Each number is 200 + 30 x the weight over its row's rms, rounded and kept within 0 to 999. Layers, rows and columns count from 0. The size before them is the row's rms in percent of the matrix's.

# down: layer 4 MLP down (transposed), 768x192, rms 0.187, rows 386-421, columns 0-95
# up: layer 4 MLP up, 768x192, rms 0.189, rows 387-422, columns 0-95
down386,064,208,249,248,200,227,165,133,178,138,142,179,183,151,209,188,239,221,201,236,144,164,231,150,245,170,229,262,199,182,221,192,203,161,290,183,143,236,225,182,200,184,192,174,215,247,203,213,210,215,252,126,203,206,198,269,200,213,218,200,195,160,215,210,258,170,185,201,144,184,191,207,210,250,203,172,203,196,217,207,224,191,175,200,181,168,196,200,250,208,140,200,172,184,141,194,185
up387,082,155,237,226,185,182,278,187,209,214,190,229,167,201,171,188,235,173,147,198,205,155,247,212,186,166,204,180,257,209,250,197,184,159,208,185,156,232,234,224,172,211,176,206,255,209,200,236,196,185,168,238,239,232,219,269,232,204,226,165,210,173,193,228,201,185,236,172,218,182,180,223,196,163,152,172,144,241,200,171,210,156,159,202,183,156,156,172,179,211,189,211,206,204,231,179,204
down387,094,215,177,172,211,208,139,192,126,164,160,193,198,150,237,216,186,234,248,219,202,205,165,184,204,244,191,199,186,202,189,221,197,214,249,213,157,143,232,169,202,154,188,142,209,241,213,218,215,162,210,184,170,153,227,162,179,175,177,149,235,157,156,185,209,204,239,217,255,200,172,204,171,163,218,228,145,232,165,169,176,195,221,181,214,167,167,214,211,231,205,179,187,207,173,199,210
up388,107,185,171,221,242,187,225,224,202,200,192,228,193,186,181,167,205,196,176,212,209,187,232,211,192,197,261,201,167,215,240,236,150,228,133,227,195,208,170,205,203,148,214,176,192,208,174,252,256,202,228,232,205,212,201,214,143,197,190,191,206,200,156,226,199,150,191,218,208,176,207,187,212,195,204,217,190,193,113,211,173,186,161,154,182,161,237,207,195,188,189,144,215,262,226,211,198
down388,114,232,246,230,186,211,208,204,206,207,176,215,166,171,205,202,194,181,202,269,218,272,226,178,180,143,202,226,218,187,214,236,205,205,193,166,181,210,180,176,183,173,192,240,225,202,195,140,133,202,211,212,190,220,275,163,215,203,242,214,207,170,205,146,205,195,207,198,170,267,215,143,187,161,207,163,199,203,198,179,193,180,206,260,228,241,223,241,223,202,183,189,214,162,206,186,229
up389,110,208,147,146,179,151,234,225,162,218,147,232,219,159,210,191,254,183,178,185,216,166,211,176,199,177,224,197,154,191,197,211,178,181,140,216,258,229,205,231,231,216,184,220,237,216,168,192,192,208,211,148,227,250,244,156,172,175,219,197,183,239,169,211,183,238,249,163,205,226,249,204,224,176,216,192,172,179,214,261,213,152,238,194,199,205,189,243,192,166,155,184,230,236,226,149,180
down389,112,193,207,244,219,238,247,184,235,161,129,173,239,236,208,227,119,198,210,196,180,281,222,151,214,192,182,228,215,229,186,134,195,234,198,181,208,158,205,165,179,227,214,209,240,191,169,178,206,211,128,194,211,173,191,202,171,242,208,178,185,182,251,183,191,178,227,197,192,261,227,234,215,197,183,240,223,229,183,110,171,206,188,206,201,243,155,191,164,213,230,215,220,201,192,197,203
up390,083,176,241,115,187,218,187,149,211,192,166,187,222,257,238,172,200,237,153,223,148,208,123,216,150,257,184,251,211,181,116,187,150,224,173,241,201,203,198,230,184,231,233,190,199,207,168,195,210,196,161,228,182,200,209,198,125,168,181,257,195,175,219,149,233,224,221,230,190,190,182,204,189,194,201,196,192,229,220,192,178,183,204,164,231,205,209,197,198,243,166,193,210,230,244,180,155
down390,089,151,194,197,226,227,197,203,219,205,168,186,245,165,217,226,214,183,198,234,214,208,239,215,251,185,244,157,207,212,215,209,140,159,265,208,166,252,189,206,185,189,223,152,188,198,226,192,201,195,164,193,233,188,208,187,217,129,208,167,187,205,217,187,215,169,213,193,117,166,236,188,143,224,196,187,214,149,182,175,197,172,189,274,167,210,197,162,200,224,183,233,219,224,196,158,167
up391,093,222,211,209,162,225,201,212,175,183,213,209,216,180,187,267,170,152,197,156,175,203,183,207,204,159,172,248,231,214,214,196,184,181,175,119,210,208,214,167,221,224,221,220,229,165,201,166,169,150,157,175,218,189,204,178,139,209,155,202,207,197,149,172,200,212,187,206,185,181,234,201,204,235,233,180,194,172,216,252,257,172,179,242,210,192,241,199,154,188,214,166,174,184,182,173,225
down391,092,226,188,189,207,223,182,177,236,184,166,212,217,205,221,225,177,178,190,239,220,229,193,202,222,148,192,152,173,214,177,256,200,166,201,227,172,212,289,226,206,151,239,176,225,241,190,218,162,158,199,194,216,195,240,183,222,207,195,216,173,177,237,188,187,214,235,185,158,190,152,170,202,140,214,221,173,192,223,157,174,184,147,192,166,208,243,187,195,207,222,150,175,193,156,215,216
up392,098,179,195,140,255,175,258,219,181,175,184,191,179,184,179,176,174,184,262,132,227,168,157,189,168,223,206,244,181,217,236,174,182,184,177,209,211,160,213,169,170,245,168,208,164,245,185,192,191,243,166,224,221,218,223,268,241,176,135,235,162,190,192,183,208,227,195,187,147,167,161,185,207,201,171,233,177,148,249,158,181,181,229,142,166,215,209,221,209,201,223,163,176,170,224,215,219
down392,109,212,190,224,199,206,245,141,212,204,201,194,184,212,205,136,262,214,149,201,226,255,170,210,212,173,200,220,198,166,203,193,182,183,177,172,167,131,204,203,180,195,203,193,178,189,181,201,219,244,166,164,218,168,252,171,217,206,204,140,158,244,214,227,170,141,226,166,155,155,201,187,187,252,171,190,214,157,212,203,250,212,171,236,154,156,246,191,216,242,253,248,195,239,207,233,170
up393,111,200,179,164,213,184,253,187,193,189,163,209,182,206,237,233,195,231,221,172,216,199,196,197,253,179,199,226,220,200,218,236,171,211,199,214,217,247,186,119,197,193,184,228,148,244,188,189,151,179,239,190,220,172,196,217,194,213,186,195,229,178,224,160,189,225,187,162,208,158,128,140,170,204,222,214,195,191,222,189,171,182,246,219,225,192,218,136,216,128,247,177,221,195,169,170,199
down393,108,151,181,203,194,217,203,206,221,216,211,223,225,213,229,214,134,225,166,175,226,160,174,193,162,215,130,199,232,216,202,190,176,168,238,247,216,131,178,190,239,211,173,213,211,177,191,199,198,196,216,189,206,145,170,231,143,186,243,204,194,207,226,193,253,188,206,195,231,194,215,217,278,250,162,162,198,225,147,254,193,243,163,186,208,201,224,194,211,188,220,234,207,138,212,170,216
up394,099,229,219,166,132,194,176,165,227,243,168,190,213,222,204,150,221,239,200,177,217,156,159,240,187,157,221,225,165,189,176,220,182,201,248,221,222,221,210,193,277,209,180,212,226,196,155,208,211,183,218,198,193,250,174,215,189,204,199,163,254,194,176,179,165,224,226,187,194,179,178,174,212,199,210,203,145,229,179,142,199,192,270,120,199,224,200,231,227,232,261,249,113,182,189,181,158
down394,104,191,207,137,171,165,230,108,190,205,184,113,163,217,237,226,206,214,194,248,207,203,195,243,199,253,232,177,212,142,205,212,181,224,210,154,175,188,204,187,235,176,212,165,199,254,177,201,190,224,266,188,216,245,171,231,251,172,224,163,209,197,225,176,206,237,241,205,130,191,195,195,201,229,199,157,201,200,155,180,176,211,221,214,108,207,189,183,262,222,202,225,203,141,225,232,197
up395,110,126,171,202,206,210,222,178,217,223,223,173,262,230,261,237,180,213,176,207,172,239,151,137,165,167,213,202,244,190,238,211,183,172,268,243,156,233,191,207,148,229,197,162,200,171,235,231,158,187,167,234,141,178,194,212,190,154,184,198,200,199,186,211,171,238,230,210,169,200,187,211,214,240,190,186,206,242,168,194,201,265,185,186,214,214,219,229,154,214,217,172,188,218,139,237,204
down395,109,246,214,162,223,190,199,206,245,214,232,226,246,142,231,190,163,217,199,193,277,226,226,186,222,216,223,173,232,209,145,220,202,181,229,175,240,165,173,167,230,188,187,209,231,183,232,154,215,164,238,148,184,160,208,213,225,214,228,262,173,195,229,248,221,204,213,182,160,200,238,235,195,202,217,142,108,143,202,177,176,233,198,147,151,193,184,200,203,164,199,186,230,255,238,225,203
up396,089,214,223,248,208,161,212,195,193,177,195,218,233,173,143,190,198,154,211,151,224,173,179,229,238,169,160,207,185,162,201,208,175,107,198,167,215,216,186,218,126,170,223,186,213,231,233,248,167,203,209,227,172,198,192,196,230,215,200,160,132,230,213,132,211,203,197,199,209,198,137,211,221,252,194,184,225,250,194,172,195,209,206,192,211,197,224,217,178,208,156,206,206,161,191,233,217
down396,093,225,173,182,192,253,184,215,203,198,193,161,166,191,186,245,204,229,145,198,253,180,188,197,227,232,192,202,152,204,200,129,196,207,129,234,221,178,201,213,181,181,194,199,193,168,208,204,217,178,231,207,197,188,148,232,209,135,181,202,181,164,236,186,211,165,160,214,234,144,225,220,177,205,213,235,198,210,202,188,167,151,235,181,192,161,212,187,242,170,191,136,147,189,154,141,195
up397,086,198,188,137,130,223,206,175,234,212,162,148,201,247,172,170,240,193,190,245,183,209,194,209,153,179,144,219,249,168,211,172,189,231,244,181,196,193,224,178,203,281,191,206,162,196,222,217,137,247,166,216,221,207,179,185,160,163,214,236,216,211,168,217,195,224,201,243,232,244,196,220,194,225,164,234,228,210,213,185,188,166,215,202,231,178,188,243,231,165,228,198,270,179,197,242,299
down397,081,213,258,212,187,196,196,192,218,271,188,172,178,159,208,214,181,255,158,203,215,217,187,211,246,167,230,203,155,208,253,175,233,182,157,185,233,191,198,186,173,211,187,217,256,199,225,164,226,160,233,189,182,187,242,230,160,204,253,191,214,171,186,185,232,201,197,157,214,177,154,234,169,180,199,193,213,124,169,216,179,220,219,152,175,185,217,180,209,201,146,156,225,212,234,185,197
up398,078,202,275,173,134,231,225,186,181,247,272,219,201,213,213,221,178,198,170,152,207,189,184,193,165,185,217,155,234,179,193,192,212,186,180,226,242,199,226,173,221,217,142,184,227,206,255,216,221,207,221,159,177,215,200,201,227,263,145,219,169,197,220,170,171,137,162,207,191,185,140,234,191,185,197,211,163,176,175,228,205,185,228,227,182,255,264,229,165,203,202,218,170,215,225,137,220
down398,065,205,239,207,187,217,172,190,190,151,221,249,235,182,207,183,177,201,206,205,203,200,189,225,204,189,223,237,194,168,176,170,149,209,184,209,155,200,215,119,233,236,178,227,172,191,188,192,154,117,219,163,243,177,204,172,195,217,201,231,217,156,235,189,226,195,218,205,191,199,189,181,193,207,254,222,203,198,240,223,237,206,202,170,199,188,200,194,246,181,144,181,191,153,205,129,185
up399,093,221,172,243,137,182,228,203,207,241,188,176,177,234,204,217,224,188,199,233,256,226,175,193,205,164,226,171,238,144,148,229,205,244,163,180,248,231,198,180,178,221,168,195,242,192,174,194,135,181,184,145,181,192,233,242,195,239,203,183,193,200,201,187,156,216,81,171,147,231,171,180,181,213,231,199,190,191,209,213,212,236,212,188,202,212,212,216,239,222,170,189,182,199,180,194,188
down399,098,228,217,207,239,193,146,242,205,205,228,181,184,222,168,171,151,168,185,200,123,205,145,198,184,215,200,244,210,220,128,256,187,198,150,177,218,144,192,173,217,202,169,186,185,192,190,218,193,195,264,176,189,212,146,213,188,198,183,223,197,199,228,205,224,187,177,174,200,218,152,236,225,259,132,267,153,130,183,190,176,231,208,184,188,228,212,234,205,194,203,205,305,204,228,198,160
up400,099,228,159,261,164,225,235,194,216,173,167,175,187,184,126,199,161,206,188,203,237,244,243,183,163,215,206,246,225,258,214,227,145,209,175,152,195,247,184,169,213,184,186,196,189,222,232,232,225,256,195,213,235,235,158,198,179,231,195,207,156,171,175,222,147,192,163,209,208,226,151,198,153,166,209,231,197,229,236,223,224,193,174,199,233,195,215,248,227,164,252,186,188,239,135,169,232
down400,106,234,202,189,220,223,216,204,196,230,200,180,177,178,230,253,240,200,174,185,218,168,224,286,188,163,180,180,196,180,173,236,183,206,219,192,218,154,168,158,226,184,238,131,169,188,221,208,213,185,201,139,190,185,258,227,244,168,175,175,176,148,245,191,239,172,176,210,100,192,197,220,223,187,145,179,135,218,189,227,209,195,180,219,239,192,247,232,226,211,263,248,215,166,176,167,213
up401,102,199,218,116,116,161,213,214,198,179,210,156,174,213,278,220,199,229,241,157,241,189,204,205,207,284,133,153,184,217,230,237,213,209,224,188,228,175,220,191,224,187,211,205,188,195,212,202,197,194,181,173,224,207,188,249,193,173,207,222,193,174,245,176,221,195,234,195,213,221,224,244,240,142,189,200,211,194,186,208,200,236,163,243,226,229,149,227,158,181,170,173,203,215,221,175,160
down401,098,266,204,181,187,220,202,205,174,229,270,225,191,245,212,232,216,223,216,248,177,201,209,211,184,121,187,192,225,206,224,305,199,176,203,197,206,202,192,199,173,230,183,207,171,223,182,253,195,213,222,273,176,181,221,255,217,184,180,183,182,161,244,160,248,253,173,183,203,206,161,227,192,184,198,144,201,198,221,219,217,213,135,232,183,190,186,179,206,207,221,148,263,219,223,206,180
up402,105,191,232,170,214,185,206,193,199,225,197,211,193,217,148,199,210,204,175,167,233,207,199,173,199,201,246,165,145,199,290,200,234,166,163,204,205,232,165,205,195,236,228,217,223,171,202,170,223,202,185,236,205,196,216,216,172,245,222,229,169,216,141,216,218,184,209,196,254,187,218,167,197,222,198,231,127,194,231,194,233,224,244,235,182,244,212,276,150,238,148,213,209,164,165,165,153
down402,118,266,221,198,233,217,224,182,141,217,207,170,233,202,210,229,191,224,182,167,205,221,250,253,198,215,200,185,204,185,111,248,179,195,206,205,187,189,217,156,194,205,216,227,239,186,191,183,219,216,164,167,151,211,194,232,151,229,208,188,186,191,240,222,198,184,221,165,201,163,123,246,217,207,218,188,234,187,170,182,192,161,187,235,183,257,227,167,177,206,174,181,254,189,229,167,241
up403,097,172,258,188,207,196,156,185,217,234,279,181,148,192,140,206,183,196,169,161,180,177,158,173,204,220,136,182,192,217,168,212,240,229,223,175,175,183,210,199,166,210,217,189,206,154,204,207,165,151,214,210,233,196,177,235,218,220,205,256,206,225,172,164,191,210,224,211,172,231,143,129,205,218,227,225,146,184,232,221,178,182,196,214,183,221,198,160,222,228,192,134,157,131,243,198,216
down403,098,181,179,195,228,270,183,166,254,186,179,199,184,176,218,245,151,201,186,224,216,188,176,206,216,169,210,228,173,163,220,166,178,181,274,181,214,184,216,267,213,157,208,197,202,169,238,235,164,164,151,172,200,203,127,208,267,189,201,246,230,236,212,154,161,198,208,214,145,196,204,173,149,195,207,237,228,195,163,201,186,205,155,218,225,224,213,199,181,243,211,127,233,150,159,218,173
up404,107,201,167,214,217,142,198,148,246,178,213,182,194,139,175,217,166,198,220,214,179,217,177,186,229,173,303,172,169,196,181,162,201,231,188,195,218,200,184,224,218,228,222,229,189,269,218,222,232,174,254,253,165,175,222,184,210,218,151,229,205,223,196,214,156,189,192,172,217,195,176,126,208,166,269,200,192,188,202,233,201,209,188,171,235,182,197,274,211,224,205,144,213,194,257,160,225
down404,099,215,211,225,208,135,203,196,173,236,229,173,186,214,157,180,174,220,182,180,176,222,197,211,137,207,255,189,230,194,167,164,198,156,178,204,246,168,193,172,287,170,226,171,224,213,167,219,191,210,207,231,204,239,165,185,212,221,219,191,246,180,183,244,216,179,267,198,185,219,223,191,205,186,169,176,230,198,211,203,230,144,183,274,181,203,217,153,221,239,170,156,247,178,271,186,201
up405,112,197,213,193,234,240,191,183,183,243,194,207,221,202,226,188,193,200,237,131,222,182,185,222,196,247,218,236,213,197,193,189,168,235,199,238,229,250,191,207,207,208,183,168,185,227,157,183,182,195,163,197,191,195,205,260,171,184,230,139,140,205,202,253,234,202,216,224,121,226,212,215,242,167,154,222,131,205,236,226,181,167,193,224,186,216,233,152,220,234,208,132,158,147,224,233,209
down405,109,175,189,208,195,214,204,204,167,199,180,186,193,221,227,239,199,188,183,208,149,172,221,232,209,199,256,232,178,135,223,243,219,126,143,242,213,114,196,173,239,215,205,244,213,205,192,193,179,217,185,242,204,221,165,223,234,229,153,203,229,224,213,136,228,209,165,209,185,236,150,148,158,239,245,202,195,215,234,225,206,149,217,162,226,151,183,184,189,169,166,221,204,189,158,210,154
up406,106,166,173,214,253,185,236,239,197,219,188,171,245,214,198,192,220,171,197,222,214,225,159,158,200,199,166,252,173,149,197,204,236,166,180,290,194,162,142,190,182,222,226,169,236,195,175,223,199,206,159,243,171,167,198,151,166,183,180,209,187,225,201,240,152,242,218,231,187,227,204,167,243,196,178,202,158,186,166,226,281,164,245,183,230,179,211,220,180,161,195,200,198,190,210,211,193
down406,114,209,183,178,259,196,158,151,219,222,207,258,223,183,177,191,202,179,178,231,200,245,170,190,185,228,146,201,195,181,171,192,196,280,247,182,216,210,179,214,201,193,205,205,230,234,176,221,168,185,243,184,182,174,216,198,201,191,194,260,143,194,193,180,228,203,225,216,190,199,197,217,247,136,136,198,204,243,297,125,172,229,227,227,221,169,195,146,182,217,203,180,213,186,256,160,221
up407,113,177,212,187,194,193,240,216,180,196,208,184,207,212,234,120,215,225,205,188,187,224,180,196,194,222,224,183,220,198,224,202,207,230,201,226,251,199,166,189,234,257,189,186,175,154,177,219,213,265,197,228,165,170,222,177,162,211,240,255,240,183,227,224,202,222,243,241,205,156,214,172,151,219,162,212,236,177,197,114,191,190,176,205,249,277,191,146,198,181,247,186,187,172,181,171,172
down407,108,270,163,151,232,202,167,181,185,208,175,244,186,189,195,203,131,213,243,280,186,179,204,197,208,168,217,157,196,210,206,251,210,179,208,229,263,191,214,196,206,182,217,219,201,201,247,183,226,147,253,215,204,124,181,148,263,160,174,198,233,157,146,147,190,200,223,198,180,218,233,231,145,237,161,154,204,164,218,194,209,155,167,194,209,187,187,201,231,222,232,165,174,184,214,196,193
up408,106,226,182,225,234,262,179,225,205,103,181,189,215,236,145,233,221,147,176,219,209,160,249,209,185,174,202,176,202,185,230,192,238,231,206,233,219,190,164,227,197,264,203,198,248,207,177,222,154,237,198,204,187,194,150,232,189,201,198,206,164,200,182,258,240,189,203,205,179,209,218,217,170,237,140,228,195,152,221,185,215,211,247,182,192,208,138,221,201,197,172,188,227,190,177,198,195
down408,106,166,206,225,201,174,236,189,247,196,154,196,199,227,224,206,139,197,218,214,284,202,163,199,246,197,244,228,246,181,193,218,193,216,212,142,178,253,207,212,206,163,243,233,191,192,181,189,225,168,180,156,246,213,180,148,243,213,191,208,185,200,172,168,181,235,208,212,201,234,231,241,252,208,208,183,167,218,182,181,252,193,160,179,157,229,209,192,179,217,224,221,226,240,242,219,215
up409,111,209,186,219,161,214,252,171,196,175,285,170,233,149,210,183,214,156,219,199,174,198,196,134,178,202,218,191,149,216,238,223,136,243,267,169,190,214,171,209,176,184,158,176,202,187,183,203,202,182,179,208,212,193,142,238,163,227,252,250,244,203,194,217,172,215,139,210,239,176,196,176,212,185,177,168,240,233,204,165,146,203,223,184,164,172,198,255,194,223,199,185,206,237,250,234,155
down409,106,213,221,246,211,184,240,166,206,137,262,206,199,184,241,229,175,180,170,219,185,202,202,220,228,162,259,192,202,148,192,180,166,205,193,169,185,180,234,162,208,140,214,209,215,196,198,208,174,156,201,204,178,189,188,199,213,201,190,171,166,217,201,205,211,196,179,209,219,267,125,148,247,159,169,195,260,185,168,232,200,212,193,214,245,199,231,170,183,188,170,192,213,169,228,188,186
up410,088,237,172,211,251,226,233,149,211,197,174,161,225,202,204,178,207,192,174,231,191,219,190,256,188,240,262,209,213,174,217,253,211,181,175,260,179,180,221,208,218,178,181,260,188,171,186,172,241,220,147,244,156,193,194,181,202,210,214,115,215,177,204,179,225,217,239,229,262,152,230,177,241,234,165,241,237,210,218,213,184,206,154,175,176,134,198,197,209,177,223,215,205,200,162,194,214
down410,095,201,208,225,182,215,223,167,228,239,198,154,207,188,187,242,210,199,212,195,176,202,175,201,196,235,169,204,164,240,194,195,149,249,167,212,233,201,198,195,244,203,209,208,238,174,205,187,221,191,204,188,241,197,220,202,199,260,170,201,249,189,217,191,157,187,188,171,207,218,241,185,231,144,243,135,238,225,181,211,137,212,188,184,183,230,241,213,197,238,193,202,204,176,207,213,183
up411,087,232,161,217,197,231,176,198,178,252,233,180,201,205,201,156,202,202,234,215,182,204,178,172,216,238,198,203,195,238,222,196,207,163,138,198,233,178,229,178,171,177,246,196,205,178,238,218,245,204,190,201,154,202,210,234,174,261,175,146,162,168,183,216,220,216,184,258,194,219,188,176,198,127,223,192,210,215,213,169,235,255,177,116,182,229,228,208,180,233,279,222,178,186,174,182,208
down411,083,180,221,213,208,224,174,168,197,185,209,179,227,146,175,231,154,220,225,182,193,177,156,225,184,169,247,228,202,184,210,174,197,202,166,197,159,243,192,203,232,180,152,219,199,243,227,173,215,195,193,171,152,146,196,163,172,172,216,215,236,189,198,203,193,206,213,227,161,203,132,178,266,224,214,192,209,178,171,171,239,145,225,145,225,210,192,197,197,222,210,215,188,181,220,195,207
up412,099,178,252,246,245,203,173,218,216,195,155,193,202,208,184,168,191,180,148,205,222,160,167,174,150,195,185,217,189,214,241,276,221,178,212,201,188,183,215,192,217,167,214,212,223,172,203,228,200,210,211,168,176,162,217,165,221,205,274,199,202,190,283,185,197,205,224,249,200,175,205,177,241,187,230,209,174,169,181,217,230,230,269,177,280,167,223,196,177,208,142,150,220,189,254,243,215
down412,098,208,188,189,140,207,195,224,211,165,201,190,217,212,183,241,203,238,191,252,237,206,224,227,236,245,192,185,217,143,169,174,180,212,230,201,149,235,156,178,154,207,226,126,199,236,164,178,200,165,102,193,210,272,249,196,168,189,209,191,240,242,180,191,152,174,177,228,188,193,209,209,240,189,216,230,148,209,215,173,162,210,253,222,201,198,171,211,197,175,181,206,175,194,149,193,190
up413,114,198,160,178,217,162,213,146,201,172,195,217,206,207,183,226,175,231,217,186,194,237,152,194,211,189,172,205,182,179,245,179,138,169,168,160,180,218,277,228,160,190,195,188,223,240,152,167,217,236,209,205,189,211,198,205,112,207,248,187,213,221,222,207,220,245,183,165,248,230,165,173,215,229,205,193,178,219,190,157,181,204,203,173,217,158,220,212,248,217,190,231,229,232,231,132,180
down413,109,206,220,154,168,210,245,180,270,187,240,176,225,185,221,234,249,225,186,183,181,203,200,220,208,183,196,207,185,199,212,151,199,186,150,187,222,184,192,186,190,188,187,188,172,252,159,249,201,215,226,197,185,225,179,177,135,214,240,175,140,182,232,246,198,229,196,151,163,184,217,178,247,219,214,209,203,223,151,281,227,208,226,215,207,252,257,179,199,184,170,239,234,164,162,199,156
up414,082,222,214,204,234,170,172,245,162,202,214,172,186,228,230,185,278,195,208,180,188,213,178,231,206,221,227,263,177,188,149,177,199,266,262,207,191,211,270,175,141,192,198,187,241,156,172,209,218,260,235,217,188,208,131,244,175,150,176,228,174,244,207,176,221,156,179,202,265,190,217,156,239,183,254,196,200,180,222,201,254,228,215,204,199,177,205,206,177,117,184,243,204,225,208,211,198
down414,090,210,230,190,171,210,199,173,233,171,159,192,237,179,179,161,169,169,232,205,216,203,233,255,196,145,179,223,182,214,263,184,207,146,201,204,219,242,225,189,260,237,185,173,172,180,216,173,201,169,225,241,148,175,203,185,192,230,219,173,195,155,200,261,151,220,241,126,180,213,152,252,203,214,198,199,158,190,213,204,182,139,177,184,182,177,192,147,215,187,190,176,190,161,184,179,175
up415,082,224,214,251,188,227,196,173,177,198,160,184,184,247,177,209,177,192,223,231,198,192,186,189,157,174,223,213,178,189,192,225,234,191,208,217,234,189,167,204,229,177,185,178,192,197,180,199,253,215,195,225,140,160,161,283,204,222,166,196,272,160,224,186,248,206,215,179,253,229,194,224,223,205,195,260,186,185,183,222,196,173,206,229,189,200,185,218,155,188,188,220,196,162,189,207,177
down415,082,210,222,244,187,171,129,213,215,202,176,205,229,214,230,189,150,185,214,210,221,178,157,169,186,213,166,172,195,180,187,163,164,216,178,164,242,189,253,205,176,161,195,186,204,193,249,271,145,234,203,244,170,177,197,156,190,228,227,152,211,223,200,217,212,199,216,161,167,190,173,213,235,170,217,232,188,238,235,181,196,246,239,222,162,208,149,174,209,182,204,166,218,200,222,151,194
up416,105,150,213,241,196,206,164,196,207,204,201,163,214,168,160,135,239,191,146,210,189,186,201,216,251,193,169,244,204,220,152,212,177,166,177,177,185,238,197,242,197,207,210,211,182,131,189,136,201,211,196,191,229,203,157,248,194,143,185,160,178,251,169,223,219,178,203,195,231,177,164,217,205,206,210,224,203,240,203,165,215,187,227,216,168,220,199,105,212,224,173,213,182,161,206,220,183
down416,106,185,199,208,183,228,171,238,163,187,267,197,234,166,203,250,146,205,170,168,177,164,197,204,157,193,247,230,250,241,200,188,211,150,132,203,231,237,210,185,204,246,196,231,174,191,157,192,212,217,211,238,202,178,167,179,156,173,249,269,184,205,235,157,189,159,210,218,215,218,212,185,213,230,222,195,202,183,237,168,175,192,172,250,220,192,183,229,224,239,255,158,187,215,246,217,183
up417,076,173,158,183,182,217,253,219,194,199,215,206,246,179,223,182,236,232,235,216,197,154,154,206,190,205,201,125,206,242,182,195,197,120,140,249,142,239,197,127,158,207,181,189,239,209,204,180,184,257,177,183,215,173,165,217,237,227,210,240,178,182,189,187,168,210,188,167,160,183,211,235,168,150,140,205,193,201,195,180,230,190,196,221,139,143,205,201,246,200,140,217,205,219,199,228,201
down417,059,152,226,217,219,204,143,216,186,192,226,231,250,162,172,177,217,222,216,212,159,191,175,230,213,174,236,229,243,172,186,169,255,209,217,197,157,183,221,231,220,157,209,260,208,209,180,174,196,197,206,153,265,214,246,183,203,195,191,189,198,158,218,195,240,207,204,147,227,146,214,202,194,197,245,207,226,164,237,153,250,238,186,198,119,174,173,187,222,217,139,251,184,176,204,115,172
up418,110,221,145,168,239,252,264,239,219,159,163,194,195,216,187,167,181,190,189,217,210,239,252,147,169,190,234,174,223,187,172,196,176,246,202,155,180,215,166,186,205,263,221,242,205,280,233,226,221,152,159,216,161,171,145,228,193,255,235,183,190,228,209,184,234,207,239,251,201,196,249,235,194,223,244,224,190,230,194,242,176,231,174,201,218,164,198,232,141,173,183,211,174,155,205,183,236
down418,106,190,178,172,140,170,210,227,236,158,212,196,209,184,200,169,200,164,211,322,225,200,208,213,133,217,173,235,196,193,188,207,258,195,209,133,174,265,274,202,182,220,186,151,226,219,170,206,188,187,205,141,212,184,252,198,226,227,211,186,209,180,220,166,223,219,161,246,162,183,209,193,153,172,203,205,178,144,178,176,251,152,194,211,177,214,197,181,188,213,232,198,194,221,195,176,211
up419,088,207,138,255,178,196,194,196,169,238,180,218,224,156,162,230,185,236,225,227,231,186,183,182,240,192,226,169,238,236,206,172,165,217,181,176,232,172,193,228,230,161,246,209,224,172,206,228,214,233,158,194,202,235,201,245,201,270,154,244,204,201,213,223,210,226,242,195,168,197,181,203,163,189,191,151,186,191,203,190,209,148,222,228,256,171,180,140,206,252,198,221,179,222,223,197,259
down419,093,187,210,161,213,190,154,215,212,218,196,159,211,205,180,242,148,185,204,222,201,203,197,216,230,217,170,207,183,243,179,223,240,179,164,189,226,209,203,242,214,193,145,125,210,265,202,203,239,162,227,146,182,226,225,164,235,216,209,233,262,165,224,185,256,177,210,259,205,203,205,208,197,252,162,212,187,248,211,223,192,186,253,214,210,134,175,174,277,218,251,164,223,225,225,209,270
up420,076,187,240,213,163,218,227,166,209,194,215,178,210,199,220,239,212,113,178,238,196,177,189,178,179,174,234,195,185,229,222,228,202,193,215,177,185,238,248,211,201,220,188,193,257,195,226,254,215,249,145,273,243,166,197,237,250,187,168,283,170,239,182,193,211,154,229,200,220,188,227,248,224,235,180,185,148,232,219,156,189,184,247,230,225,231,201,218,163,225,217,215,208,237,210,153,182
down420,060,166,244,241,217,199,199,222,176,168,204,273,206,171,204,171,222,172,194,199,175,166,177,238,251,149,191,233,228,203,207,119,184,210,211,133,137,209,173,160,231,192,202,250,191,174,184,198,193,186,200,111,179,188,225,178,150,214,218,185,195,173,191,209,247,227,192,159,215,202,252,160,194,200,206,201,237,203,171,157,120,245,178,156,231,201,149,172,221,216,124,212,210,148,188,158,231
up421,093,233,179,213,155,215,222,191,280,202,227,196,257,198,196,149,240,116,250,199,248,232,190,150,207,209,140,176,187,155,171,194,194,183,179,197,176,181,204,139,209,204,185,275,215,184,258,232,201,260,179,172,144,197,187,224,223,164,215,195,206,186,162,189,158,209,193,222,183,219,171,175,203,186,257,181,190,181,170,194,193,216,262,188,181,225,225,185,261,187,193,214,201,196,232,193,215
down421,097,239,223,223,192,196,167,187,242,222,204,201,119,219,216,182,194,203,241,203,168,163,229,193,246,217,157,239,236,210,183,186,215,216,227,197,188,232,191,200,183,217,164,153,200,204,182,161,205,147,197,196,259,170,190,207,207,252,202,188,185,186,199,217,163,138,239,182,220,185,199,236,200,211,202,162,208,177,194,196,201,185,214,215,186,211,166,182,184,194,225,160,162,164,158,235,180
up422,110,208,247,155,208,203,177,220,221,238,196,182,171,184,194,176,206,245,213,172,231,179,176,165,224,197,208,188,202,203,196,197,219,178,184,196,242,178,235,191,183,172,181,197,148,210,205,229,197,168,187,220,260,242,112,248,176,220,230,136,249,215,204,237,186,185,200,190,263,195,207,186,211,185,218,196,194,223,232,231,190,169,223,214,207,231,238,211,206,169,238,238,211,168,199,140,176